From a checkpoint of a small transformer trained on Wikipedia.
Size: 19 layers, 17.4M parameters.
Each number is 128 + 32 x the weight over its row's rms, rounded and kept within 0 to 255. Layers, rows and columns count from 0. The size above them is the row's rms in percent of the matrix's.

# layer 11 MLP gate, 704x256, rms 0.0858, rows 656-703, columns 0-127
size [ 98  93 107 105 101 105 100  99  99 101  95  99  99  99 105 104  99 108  98  97 109 114  98  90  99 109 101 102 101 104  97 102 104 101 103  91  93 102 102 102  97  95 102 103  98 100 100  98]
[[154 176 113 147 119 159 152  95 183 155  86 159 137 106 135  78 198 188 121 138 116  85 139 137 113 124 140 101 109  83  99 172 159 206 208 102 151 101 121 145 115 197 121 182 104 163  82 111 110 131 120 136 129 119 126 173 118  97  91 138 136 132 152 112 105 134  99 108  82 131 131  93 149 164 142 135 130 153  97 178  99 157 109 110  92 130 180 133 137 158 121 110 148 136  51 114 163 110 116 101 152 121 199 172 109  76 125 143  94 104 104 128  78  86 163 142 135  76 118 142 111 135 148 100 160 111 172 162]
 [ 72 177 109 230 117  85 213 160 121 152  89  71 145 101 131 109  99 164 199 114  73 103 122 151 124 150 139 116 133  93 123  65 169 105 112 140 127 129 180 126  92 148 130 123 128 140 114 153 127 122 101 131 119 113 118 152 129 178  87  99 112 140 144 108  72 124 107 103 104 118 109 124 132  98 132  70  95 181 171 130 137  68 147 114 149 160 135 199 186 188 130 114 139 142 104 134  67 122 108 131   9 143 111 126 121 165  83  71 130 112 189 118 134 170 145 136 117 125  80 135 165  99  93 156 138 148 128  76]
 [139 142 160 128 161 158 148 162  63  83 133 100 157 119 121 147 149 123 106 110 172 131 145 161 174 191 159 154  54 120 152 115 128 173 144 110  74  78 108 172 146 172 135 168 136 112  83 129 114 137 173 208 118 113 143 154 146 192  72 137 120 146 162 122 145  80 111 161 107  73 115 133 121  97 130  95 107 129 113 148 142 148 123 150  95 126 120 127 156 106 101  89 198  99 157 104 119  85 103 136  99 138 113  88  76  89 146 198 148 148 150 112 174 173 150 125 149 169 147 118 186 110 161 112 102  90  90 163]
 [162 158 140 129 167 170 127 142 140 118 141 108 121 160 153  71 134 145 142 167 104  65 114 163 110 101 121 163 128 105 148 113 127 215 106 152 142 119 173 129 133 171 153 124 150  90  63 172 124 121  96  90 159  86  72 180 134 122 107 159 121  76 140 118 121  92  95  89 113 106  99  94 133 125  74 119 173  70 156 123 115 139 131 106 147 179 154 154 206 149 103 116 203 126 133 121 153 178 146 154 125 129 151 133 145 118 115 164 126 153 220 203 170 142 149 104 138 112 146 101 162 118 154 118 120 164 140 127]
 [125 194  91 158 113 139 129 154  98  78 149  94 143 120 125 136 132  99 151 197 129 118 110  94 152 112 169 142 109 136 114  81 155 145  75 100 121 120 106 179 105 105 199 143  60 108 117 104 129  58 138 119 196 103  97  91 142 163 159 143 189 100 110 113 136 176 141 107 183  57  90 188 129 135 122 120 102  87 154 143 131 171 152 143 128 110 137 158 140 188  93 121  97 123 108 176 135 162 167  69  92 143 116 151 140 119  95 140  81 119 126  80 174  75 147 127 134 105 135  86 147 172 114 120 116 114  86 121]
 [ 92 121 139 153 121 106 131 127 114 108  69 143 192 192 112  99  89 164 111 103 111  95  95 134  84 144 181 151 136 129  97 168 146 150 146 125 125 181  75 154 140  99 152 142 119 132 117 161 125 130 131 158 186 168 128 140 166  86 167 181 157  85 159 175 163 115  89 154  93  55 118 137 111  76 135 168 144 144 194 170 128 191 142 159 145 111 183 145 177 179  90  85 114 135 127 136 110 154 158 115 135  97 147 116  96 125 129 145 140 144 110 161 180 173 144 104 107 110 102 114 100 167  92 167 149  98 136 146]
 [164 160 127  83 107 173  83 129 170 132 126  72 117 124  97 146 153 141  74 126 112 174  92 102 167 135 107 119 156 134 169  97 134 131 123  73 135 103 129 131  89 142 167 138 173 161  85  82 129 127 128 155 152 180 130 142 112  88 177 171 149 171  95 159 132 117 107 105 119  92 143 145 148  50 155  91 203 167 158 128  46 139 152 153 141 134  88 124  81 118  86 148 151  68 108 106 159 133 107 159 112  41  71 100 172  98 121 103 113 118 142 155 149  87 176 118  97 122 112 102 149  84 130 110 165 188 118 101]
 [151  93 141 167 171  61 158 139 162 117 107 121 154 188 189 172  44 107 118 123 106 128 123 106 169 124 110 140 146 126 139 180 115  75 110 133 105 128 118 150 147 113 118 159 127 159 108 159 107 132  98  96 141 168 149 132  99 125 130 186 159 105 117 127 111 149 141 148 138 171 138  85 136  77 116 160 203 140 150 107 115 141  98 143 106 182 173  95 136 203 149  99 126 141 123 141  72 173 163 174  96 152 120  88 140 137 165 135 148 111 118  80 142 142 105 111 115 120 148  49 176  70 145 160 173 157 160  91]
 [113 131 118 169  99 179 112 100 146 112 161 124 129 162  88 164 125 160 163 117 134 149 150  83 116 138 111 153  75 110 125 148  99 121  98 105 129 128 104 146  76 164 130  90  56 147 143 169 153 142 129 120 146 171 114 153 131 132  90 182 129 167 148  76 118 158  73 165  71  92 126 137 131 115 102 124 125  95 131 198 112 177 108 128 117 180 159  73  90 164 132 116 183 122 117 157  10  77 170 117  96 126  69 149  89 105 151 158 132 123  65 140  54 117 172 125 146 116 130 103 158 120 185 176 133 117 124 107]
 [135 128 152 111 126 123  57  98 125  97 159  97 114 115 150 172  45 113 145 114 145 166 170 123 166 105 132 139 128  84  76 133 150 104  97 127 101 134 109 159 123 153 115 207 158 148 159 121 122  71 128 122 109 133 150 161 137 147 117 132 199  97 161  96 168 149  99 141 124 184 144  86  43 128 135 102  63 135 105  93 191 130  56 126 132 130 121  83 174 110 139 130 117 129 141 133 128 170 171 130  82 132  96 126 153 108 136 153 136 102 135 137 134  87 163 162 128  86 135 128 191  93  93  98 196 126  86  68]
 [119 123 126 116 115 186 128 146 120 109 140 145 116 130 147 165 134 118  65 162  66 118 101 124  86 120 138 155  98 109 117  83  97 188 108 153 119 125 134  89 127 171  91 132 142 139 201 146 196 139 119 142  95  81 133 131 119 159  89 129  91  66 227 155 128  78 107  67 115 165 134 120 146 139  98 113 135 121 105 192  93 104  70 131 149 116  93 106 185 127 120 132 125 152 130 111 140 100 162 114  98 107 207 108 142  89 182 157 164 123  93  79 108  88  91 129 177  94 172  88 130 100 124 144 107  95 130 162]
 [110 126  66 110 102 182 143 138  93 131 138 146  93 158 130 161  69 122 109  70 158 149 163 164  99 100 165 138 106 155 114 164  63  65 130  98  82  95 121 147 146 177 109 124 216 159 191 153 120 130 176 102 108  86 141 180 134 154 137 111 166 151 166 145  74 157 100 133 116 106 113 110  68  73 116 137 125 108  69 180 125 123 120 144 161 166 122 184 108 161 169 152 144  93 134 111 128 162  91  69 108 200 183 125 102 115  87 146 171 135 125 118  98 134 105 144 127 137 118   0 159 116 152 132 108 123 141  94]
 [139 180 146 121  73 131 116 160 129  82 113 158 108 135 148 150 103 194 180 109  85 112 126 129 137 148  89 157 105  96 138  85 110 150 124 138 166 134 129 119 113 126 110 109 168 164  75 167 107 161 141 145  98 143  95 116 104 168 119 189 128 154 177 113  98 119 103 159 171 127 111 154  74 151 182 135  96 108 118 131 192 110 124 128  84 158 166 111 140 108 118  66 146 114  46 134 123 116 155  85 147 127 116 152  87 100 169 145 131  77 167  61 137  78 102 117  97 116 169 166 122 118  90 187  73 160 116 114]
 [149 160 163 206  86 144 120  97 130 152 105 155 108 150 111 177 131 110 195 118 128 136 143 158 141 129 175 152 153 167  92 142  66 114 161 149 176  71 188 150  72 167 124  87 129 156 152 140  97 113 129 141 141 111 137 141 124 195 125 168 137  81 153 145 196 158 120 194 102 137 134 124 188 120  99 174 129 141 139 115  87 134 107 136 113 168  95 114  90 150 144 112 118 107 132 177 140 162 111 175 128 158 151 142 113 148 116 178 174 108 182 157 161 113 135 137 143 157 154 138 144  76 135 192 152  69 100 114]
 [110 144  43 153  90 167  90 183 114  95 161 129 157 147 143 151 130 138 106 110 152 107 111  68 108  80 114 146 120  81 126 136 116 122  85 160 177 155 233 185 105 133  93 119 114 148 144 160 104 111 120 190 128 118  88 110 120 177 134 153 132  73 129 138  88 102 120 187 122 161 123 134 172 137 137 172 139 138 116 148 137  57 171 146 146 144 156  83 143 135 127 137 142 110  96 119 105 182 175 115 120 147  96 132 116 117 123 152 117 143 126 157 179  96 162  78 151 100 179 113 157 178 123  81 173  85 123  90]
 [138  42  86 141 160  66 132 161 128 140  91 133 117 128  86  70 101 133 187 133 134 160 167 150 128 213 158 173 144 115  97 151  71  87 186 161  75 213  64 143 114 161 170 137 131 148 105 138 148  58  77 110 128 132 100 143 161 134 102 132 176 121  92 137 110  50 143 136 119 110 115  90 187  94 192  96 158 142 132 113 124 104 133 163 158 145 135 109  66 136 177 112 117 140 183 149 104 149 134 138  98 103 136 113 158  97 153 140 111  67 125 146 197 179 139  78 110 103 118 149 121 145 128 125 116 152 123  90]
 [146 204  52 194  85 143 130 134 106 103 109 139 165 136  74  85 103 155 166 145  91 124 149 140 128 115 108 156 149 106 160 110  56  67 139 155  82 133 168  84 139 184 113 117  93 138 115  92  66 124 127 223 170 140 121  85  64  98 174 151 173 126 151 138 170 152 127 120 108 119 115 152 128 116 146 159  96 145 164 145 122 170 125 106 129 135 144 127 134  84 185 100  79 129  97 133 145  99 102 150  85 125 167  97 101 136 132 131 106 156 121 108  88 104 139  96 110 179 133  96 133  82 124 137 128  84 132  89]
 [103 135  99 158 150  85 165  85 117 175 123 155 130 191 156 141 155 122  77 133 149 142  69 127 193  88 165 137 108  79 119 154 132 205 112 108 125 138 152 157 181 166 129 100 100 153 103  60 124 128  97 173 173 127 175 127 152 138  93 143 132 112 112 178 153 153 169 163 152 120 143 145  76 126 108  94 185 145 123 154 153 132 132 108 158 103 165 121 136 120 146 134 115 107  97 154 120 153 140 144 158  83 104 166 130 159  96 134 117 113 127 112 159  87 142  77 100 120 104 169 160  76  96 145 206  78 148 196]
 [109 110 175  97 137 156  93  37 127  73 125  98  60 153 145 135 108 101 129 126 145 110 120 182 178 159  98 131 165 114 122 121 148 109  80 112 165 121 112 136  90 133 122 131 115 143 175 117 120  97 129 121 124  99 158 156 115 183  99  89 130 136 200 126 117 146 121 205  74  80 153 110 144 127 177 145  85 132 111 134  54 130 163 113 131 116 143 181 135 212 118  91 168  90 133 128  89 173 123  65  90  98  98  88  94 146  84 122 122 131 136 146 105  96 115 129 150 119  74 110 131 136 109 183 191 173  87  33]
 [192 125 164 101 188 130 146 177  84 148 128 135 159 167 139 130  35 128  83 118 104 146 142 107 207 118  75 154 168 143 102 143 101  93 176 137 157 171 120 192  87 148 147 144 125 129 108 151 140 114 132  87 136  85 124 109 110 135  91  92 173 107 168 100 132 155 104 196 163 120 153 136 131  94 158 155 140 127 143 162  98 135 129  59 111 183  88 158 107 171  81 101 138  89 117 110 120 131 141  84 145 138 108 103 143  84 125 129 151  71 148 193 102 184 156 140 111  86 119 115 115 124 132 107 176 158 119 145]
 [182 138 145  96 151  79 188 106 120  53  73 127 174 140 168 125 156 153 121  75 106  91  98 124 174 163 141 166 148 126 179  95 186 206  87 169  96  96 113 111 146 161 161 139 106 160 153 145  67 100 102 125 130 173 146  77 123  69  79 192 137  99 166 118 148 155 143 134 188 121 159 145  98 142 111 118 138 136 146 161 116 148  73 102 113 135 168 127 131 107  89  97 138 206 158 140 119 128 110 136 102  93 121 134 130  87 131 127 102 122 140 158 126 136 139 100 108 136 142 112 159  82  75 126 175 139 173 156]
 [212 137 121 175 107 123 124 113 112 113 120  93 143 126 125 144 137 159 131 109 110 158 134 168 111 158 124 134 138 137 162 119 138 116  84 106 170 197 138 105 133 157 124 173 114 140 122 105 126 101  61  86 132  91 113 116 117 146 114 183 139  97 135 100 196 114  81 198 115  69 136 173 114  93 182 144 140 138 133 181 131  71  72  92 144  59 152  98 132  88 179 107 172 123 129 136  67 165 101  54 128  70 129  67 139 118 125 114  78 119 148 131 143 167 156  92 117  86 148  85  97 146 148  70 120 154 129  62]
 [142 102 103 131 195 113 143 190 134  99  87 147  76 131 158 171 130 112 109 142 117  95 141 116 161 192  91 130 201  88  87 172 138 147  87 112 149 155 177 184 169 128 211 136  99 134  98 140 179  81  93  46 165  59 118 127  81 141  81 164 158 174 112 149 182 127 126 121  97 124 158 153 124 122 150 136 180 146  95 120  56 109 124 162 134 135 112 102 127 111 129  79 184 127 137 146 100 131 130 137 114 156 134 151 188 129  93 151  93 131  88 109 104 138 142  78 113 109 106 163 155 125 156 119 144 132 157  87]
 [ 67 120 147 111 179 124 111 144 174 139 182 105  39 115 152 141  83 124 132 180 149 103 203  99 152 108 103 180 140 126 152 117 119 108 132 138  81 133 124 154 122 104  62 139 156  77 187 141 118 186  94 137  57 124 135 166 146  95  96 103 114 172 118 129 137 122 149 134 188 132 127  75 124 149 115 136 120 111 134 126  97 188 145  93 161 113 102 159 106 130 105  95  88 100 131 103 115 103 120 134  81  78 154 125 128  83  91 144 133  41 168 152 123 130 129 149 132 144 115 119 115  92  61 187 126 127 139 100]
 [110 146 188 217 191 116  99 153  72  68 144 119 120 130 148 111 126 136  83  92 100  85 159 141 112 111 119 156 149 143  90 123 115 193 110 128 122  97 131 203 134 155  90 131 132 146  73 112 115 148 116 120  44  84  94 173 118 152  82 157 163 114 175 108 124 113 111 164 131 137  86 119  95 102  81 122 218 160 114 131 119 138 151 182 156 138  81  95 225  98  93 119 121  69 105 177 170 164 100 166  74 151 116 151 136 166 108  73 181 139  79 133 114 137 105  88 141 157 156 135 188  92 122 149  91 159 148 113]
 [137 111  91  81 129 138 172 156 119 191 116 107 108  93 166  58 104 194 119 123 133 122 113 149 114 132 144 146 132  64 109 135 108 130  64 147 126 154 152 156 149 156 124 185 163 140 102  86  83 135 145 157  87 138  71 185 110 156 137  93 152  75  78 155 135 135  82 111 101 128  99 162  62  76 166 145 111 126 100 155 124 117 118 112 147 108 135 110 116  34 112 161 122 151  85 120  73 101 134 115 120  81 106  98 136  59 116 106 117 140 124 109 125 136 141 115 167 126 105  85 132 129 111 132 165 159 103  81]
 [185  70 137 144 128 142 123 145  96  98 182 100 147 171 119  92  91 108 123 220  72 163 193 154 121 124 177 176 119  98 136  63 138 164 129 124 158 164 117 162 154 126 176 157 133 141 138 177 149 101 108 172 115 113 149 152 111 182 123 116 123 126 112 102 144 145 148 141 133 152 156 163 158 145 100 134 148  85 148 160 120 131 154 114 111 167 142 155 119 164 134 142  91 168  79 107 143 150 150  95 103  92 128  71  95 145 115 163  87 154 130  55 102  77 126 122 167  91 119 128 132  36 122 174 136  96 124 111]
 [ 89 159  76 149 110 152 129 142 136 190  81 124 155  73 165  80 124 141 127 126 164 155 151 131 176 133 146 155 160 153 128 138 184  71  40  90 102 136 154  88  67 145  76 109 147 198 139 150 100  65  94 151 102 139 123 163 153 156 140 101 108 138 102  94 126 125 110 133 149 117 145 125  39 112 141  72 165 130 141 113 137 116  74 158 181  96 131 114 188 146 144 165 127 132 142 121 181 113 128 113 110 160 111 147 146 152 116 164  73 109 193 135 125 157 127 139 159 142 116  99 147 121 176 157 124 154 164 149]
 [105 110  76 173 134 102 132  91 114 117 123 157 153 155 148  58 177 144 173 126  54  95 133 129 120 131 173 148 134 162 112  79  76 122 161 140 170 131 155 185 137 180 131 202 141 145 127 134 142 154  84  96 126 117  66 121 149 140  77 152 129  69 139 141 133 190  99 138  69 137 147 114 170  74 118 135 166 124 103 109 122 110 101 149  99 159 118 142 109 153 148 122 130 150  73 136  92  97 154 133 117 100 152 102 135 109 148 134 128 155  72 155 162 160 202  88 151 127 117 125  74 140 102  95 179 152 141 140]
 [126 149  84  89  90 134  93 127 158 136  71 129 206 154 130 183 132  84 116 159 130  97 122 117 138 175 131 139 128 100 159 107 125 134 109 124 113 146 175  95 155 166 164 118 136 165 156 221 122  83 132 161 134 132  88  70 107 135 144 143 131 103  94  96 112 136 134 176 180  69 144  74 108 132 130 123 144 131 178 130 139  67  96  92 125 178 135 111 123 105 204 135 102 131 144 174 123 167 110  72 140  87  99 133  78 119 125 169 145 154  93 110 161 146 141  97  94  86  97 133 165 107  77  89 116 116 140 123]
 [ 99  48 146 179 115 136  96  92 116  86 105  67 139 149 124 150 124 191 158 187 120 162 138 144 139 149 184 148 207 146 140 115  95 107 138 138 123 130 154  87 105 141 147 171 132 153 143 200 114  73 137 116 117 115  75 158 125  83 125 185 125 147  90 180  84  47 111 129 123 145 170 158 125 136 173 159 130 120 148 124 189 142 124  96 170 119 176 130 130 117 114 104 130 134 157 176  85 102  85  83 147 112 144 111 132 124 135 127 137 205  79 189  64 201 146 137 115 134  75 150  97 136 110 169 183 181 146 121]
 [104 148 115 156 189 113 175 120 134 167 152  78 200 135 154 175 197 101 145 179 115 103  88 137 193 118 100 131 143 149 179 137 112 148 138 167 136 148 129  98  91 172 141 156 178 144 141 137 125 166 130 116  88 132 140 116 161 125 141 141 149  94  99 119 169 140 116 112 172 170 112 155  96 183 159 123 190 136 138 115 133 123 161 138 102 101 201 133 116  87 116 138  92 139 117 114  83 161  85 158 154 118 139  93 163  61 184 137 151 134  89 171  74 179 123 118  96 141  93 153 152  90  75 184 123  85 139  89]
 [104 140 108 165  74  87 126  72 151 130  68 133 114 210  84 106  88  92  82 179  93 138  94  91 114 144  85 160 160  87 163 140 103 100 126 136  82 125 189 119  81 162 165  89  66 128 129 197 100 144 131 122 146  97 183 125 173 165  94 161 132 185 171 135 146  80  89 166  80  90 114 108 128  81  56 102 139  86 143  98 168 146 115 105 135  69 156 148  83 190 183 126 158 158 112 134 122 136 150 152 127 169 110 114 177 136 149 191 131 133 140 116 148 121 111 100 132 125 155 139  92 171 116 109 149 124 112  99]
 [112 149 119 156 112 126 159  92 199 148  96 106 108 124 149 125 134  99 178  82 137 118 134 193 131 116 122 182 125 112 179 142 148 102 130 156 124 179 120  86 130 160 130  99 122 206 113 150 102 115 132 137 152  75 152  60 127 146  89 145  86  99 122  74  88  87  86 114 136 151  95 105 144 125 208 105 153 250 118 152 152  73  92 157  91 145 112  71  28 215 162 114 101 137 116 139 149  70  68 115 140 134 103 121 101 152  88 185 106 130  97  84 113 150 143  82  79 111  61 102 142 112  96 133 144  90 139  91]
 [124 126  58 155 155 113 120  74  96 168 103  99 116 131 139 109 125 128  95 138 106 106 160 143 166 200  54 123 153  97  93  52 108 149 143 135 189 154 135  91  90 140 144 113 164 119  70 161  93  72  82 208 129 136 184  74 124 121 136 155 171 153 131 158 145 137  52 113 105 112 149 127  53  85 172  83 124 132 141 163 166 116 112 115 170  92 192 123 150 136 184 113  92 148 166 173 106 119 104  67 160  74 146 169 125 121 147 194 136 188 149 116 100 151 112 127 146 119 138 166 108 156  97 113 138  83 151  74]
 [148 141 130 182 167 163  98 105 141 151  89 137 146  92 111 164 112 138 100 119 119 133 127 143 109 166  75 182 102 169 163 167  90 161 102 197 173 137 116 100 145 153 147 192 182 108 124 141 114 114  78  79 138 132 146 175 111 109  88 121 107 131 130 150 106 171 128  84 103 134 118 139 134 158  99 134 161 118 185  74  47 110 146 134 162 123 102  73 134 139  73 135 101  89 158 163 105  81 124 134 148 129 157 104 107 114 141 130  82 114 146  49 123  83 109  75  76  92 133 118 144  86  63  97 154 183 190  65]
 [144 143 123 132  92 154 117 139 185  82  92 152 145 149 176 107  64 115 111 133 153  84 143 159 106 165 106 127 137 109  81  97 181 127  86 119  82 154 176 186 117 122 124 109 184 137 159  80 151 105 118 110  75 134 135 128 147 121 120 106 148 124 162 141 138 118  86 122 156 153 107 141 101  96 175 127 113 120 144 108 130 123 139 168  82  92 161 145 157 157  53 153 123 128  85 121 149 201 122 129  87 141 104 123 164 150  74 135 138  83  83 129 210 100 136 110 145  89 185  67 229 109  57 112 105 190 154 162]
 [112 174  87 191 168 194 126 174 128  94 100 132 110 114 184 123 140 132 138 182 144 108 121 169 158  65  75 140 134  98 168  96 151  24  77  84  86 173 176 105 128 132 165 188 129 154 170 151  51 115  66 108 142 120 130 128 129 186  96 105 189 132 190 122 101 138  86 137 114 125 117 134 174 152 117 187 109 123 161 147 149 140 126 114 135 162 143 174 168 140 111  52 135 115 118 167 161 169  77  86 143 113  76 103 163  90  98 112  95  94 182 121 108 155 122 121 112 112 158 105 131 130  87 127 156 133 166  94]
 [182  97 113  79 148 132  77 190 123 105  90 133 133 145 142  98 110 153 171 165 180 129 109  98 118  90 124 120 131  94 130 144 103 111 134 143 149  88 108 112 154 149  67 113 125 110 140 176  73 106  85 142 139 137 163 131 135 123 112 157 127  83 130 136 106 110 149 181  95 125  79 137  60  78 146 159 150  94 145 186 142 114  80 103  94 149 100 146 126 146  93  52 140 111 133 143 128 150  88  79 179 116 134 113  65  95  60 143 119 109 112 150 123 138 146 101 101  99 105 130 117  83 103 131 130 138 171 153]
 [125 154 127 152 126 124 125 174  86 149 107  89 197  79 141 123 140 145 138 185  99 170 151 134 121 185 144 143  80 126 208  70 126 135  90  90 111 142 171 167 116 162  99 196 170 100 155 160 119  98  73 109 129 171  97 163 104 140 128 173 137 149 152  80 162  89 136 132 121 112  92 114 142 135  80 204 119 140 128 237 151 126  54 133 132 176 133 107 136 172 170 125 160  95 115 106 142 135 144 106 167 193  87 148 134  92 150 106 201  94 141  86 121 163 160 115 113  62 235 127 136  67 178 114 169 132 127 151]
 [ 72 117 148 134 137 160  74 151  81 168 160 130 136 124 122 128 136 129 139 164 143 139 122 192 161 169 134 111  95 125 131  98 109 137 180 193 118 108  86 135  75 150 122 139 163 109 103  75 112 110  54 134 149 106 131 137 151 148  95 173 157 168 162 103 148 144 108 110  82 130 106 185 128 156 151 142 212 100 116 198 158  80 110  91 128 137 127 145 159  91 133 140 153 119 142 165 132 104 169 111  97 126 168 109 111 161 137 116  94 129  98  81 146 119 132 116 118  85 100 172  94 128 140  99 151 101  86 151]
 [140 141  71 152 140  74  22 131 158 120 112 106 123 126  89 161 107  98 150 123 148 140 170 143 156 145  87 139 145 186 156 186 116 134 159 148 125  94 162 149 127 180 151 134 119 108 168 120 178 152 170 139 120 132 136 135 126 185 133  84 158 125 146  89 173  41 112 150 128  83 125 107 140 121  64 163 141 121 150 131 129 177 117 157 127 151 147 148 131 149 204  79  99 110 130 133 192 102  96 144 135  88 117 153  95 155 185 142 107  84 168 190 102 114 142 131 109 149 104 142  76 161 116  69  96 126 167 136]
 [118 111 128 184 170 152 105 120  80 131 141 155 151 145 157 120  94 174 168 146 168 137 167 131 135  90 133 136 107 140 183 149 154 147 149 131 137 176 131  75  76 167 101 105 155 111 112 193 106 166 115 123 127 119 174 180 148 115  83 130 145 131 104 128 171 136 102 127 147 144 103 136  63 148 120 135 187 130  89 110 163 112 169 158 186 183  71 136 114 169 137 143 110 145  85 125  68 113 162 120  65  85 163 125 128 145 139  80 120 141  90 117 140 127 172 126  67 194 102 132 184 111 131 168 150 132 117 101]
 [144 135  39  99 150 110 172 138 116 103  79 128 151 106 168 104 110 155 153  89 118 102 115 153 146 119 136 132 130 112 144  82 112 121  86  92 138 126 156 200 136 121 135 122 129 154 146 148 157 173 155 140 140  91 133 151 116 183 161 149 158 121 146 131 119 165 102 139  81 112  62 130  73  71 103 135 148 157 118 115  72 141 112 179 135 153 181 178 102 130 117 147 120 101 123 139 128 128 139 148 107 121 161 147 121 155  66 146 119  97 156 175  96 156 183 141  63 128 130 105  96 161 148  47 145  91 154 140]
 [155 140  88 122  97 118  93 142 113 177 107 151 181  94 108 134  93 155 120  94  80  85 116 147 116 104 170 150 172 120 135 158 114 128  58 220 122 131  95 117 122 145 166 153 118 132 154 106 153 126 124 156 111  75 111 143 166 135  98 130  97 147 136  80 119 121 115 166 123 130  89 104  82 125 125  66 188 134 144  95  87  87  99 134 119 114 127 161 104 108 158 115 130 199 128 149 104 120  97 164 215  98 183 102 136  99 180 129 113 157 118  87 122  80 153  46 136 166 125 166 125  79 133 155 134 163 150 125]
 [ 89  89 128 193 115 114 154 134  86 110 151 156 118 157 137  96 131 192 185 125 116 115 166 118 179 129 135 145  87 101 118  80 100  91 106  39 132  96 136 174 143 136 161 187 114 158 172 158  83 149 102  70 165 160  82 125 157 108  64 128 110 124 139 182 104 108 118 206 136  74 113 164 167  98 109 149 168 155 174 143 128 164 155 139 107 129 133 126 164 126 141 123 108 116 135 102 155 131 147 106 150  88 148 150 140 146  91 154 118 107  88 149 120 126 115 140 152 103 146 174 100 145 113 107 176  89 171 109]
 [121 120 158 154 132 163 169 157 124 124 107 137  89 133 127 186  78 114 136 146  81 110 104 128 116  99 118 136 145 128 119 147 103 121 163  90 224 113 168 135 158 136 181 170  81  94 176 160  80  87 101  68  87 128 127 118 121 179 151 187 150 151 160 131 193 172 185 159 155 129 143 158  74 170 112 206 153 150  93 189 116 191 126 113  50 120 132  70 156 116 116  57 132 135 156 148 137 152 125  75 133 129 152  69  97 118 170 162 105 138 105 111 148 134 109 161 125 176 130 115 103 146 137 119 111 135 172  40]
 [106  97  70 154 134 123 130 127 120 118 119 128 133 141 139 161 103 132 130 110 174 116 152 122  97 150 173 151 123  82 122  51  92 140 126 125  85 100 166 112  80 207 150 133 113 139  84 126  99 125  84 102 121 167 128 103 147 149 170 128 136 143 134 102 105 121 131 150 140  94  88  82 158  78 116 128 164  86 159 104 131 116  90 150 120 157 146  76 159 200 109 133 191 122 160 162 129 173 144 106 174 116 180 149 127  97  77  52 227 180 141 142 144 161 230  93 139 107 131  90 116  73 110 107 136 109 223 171]]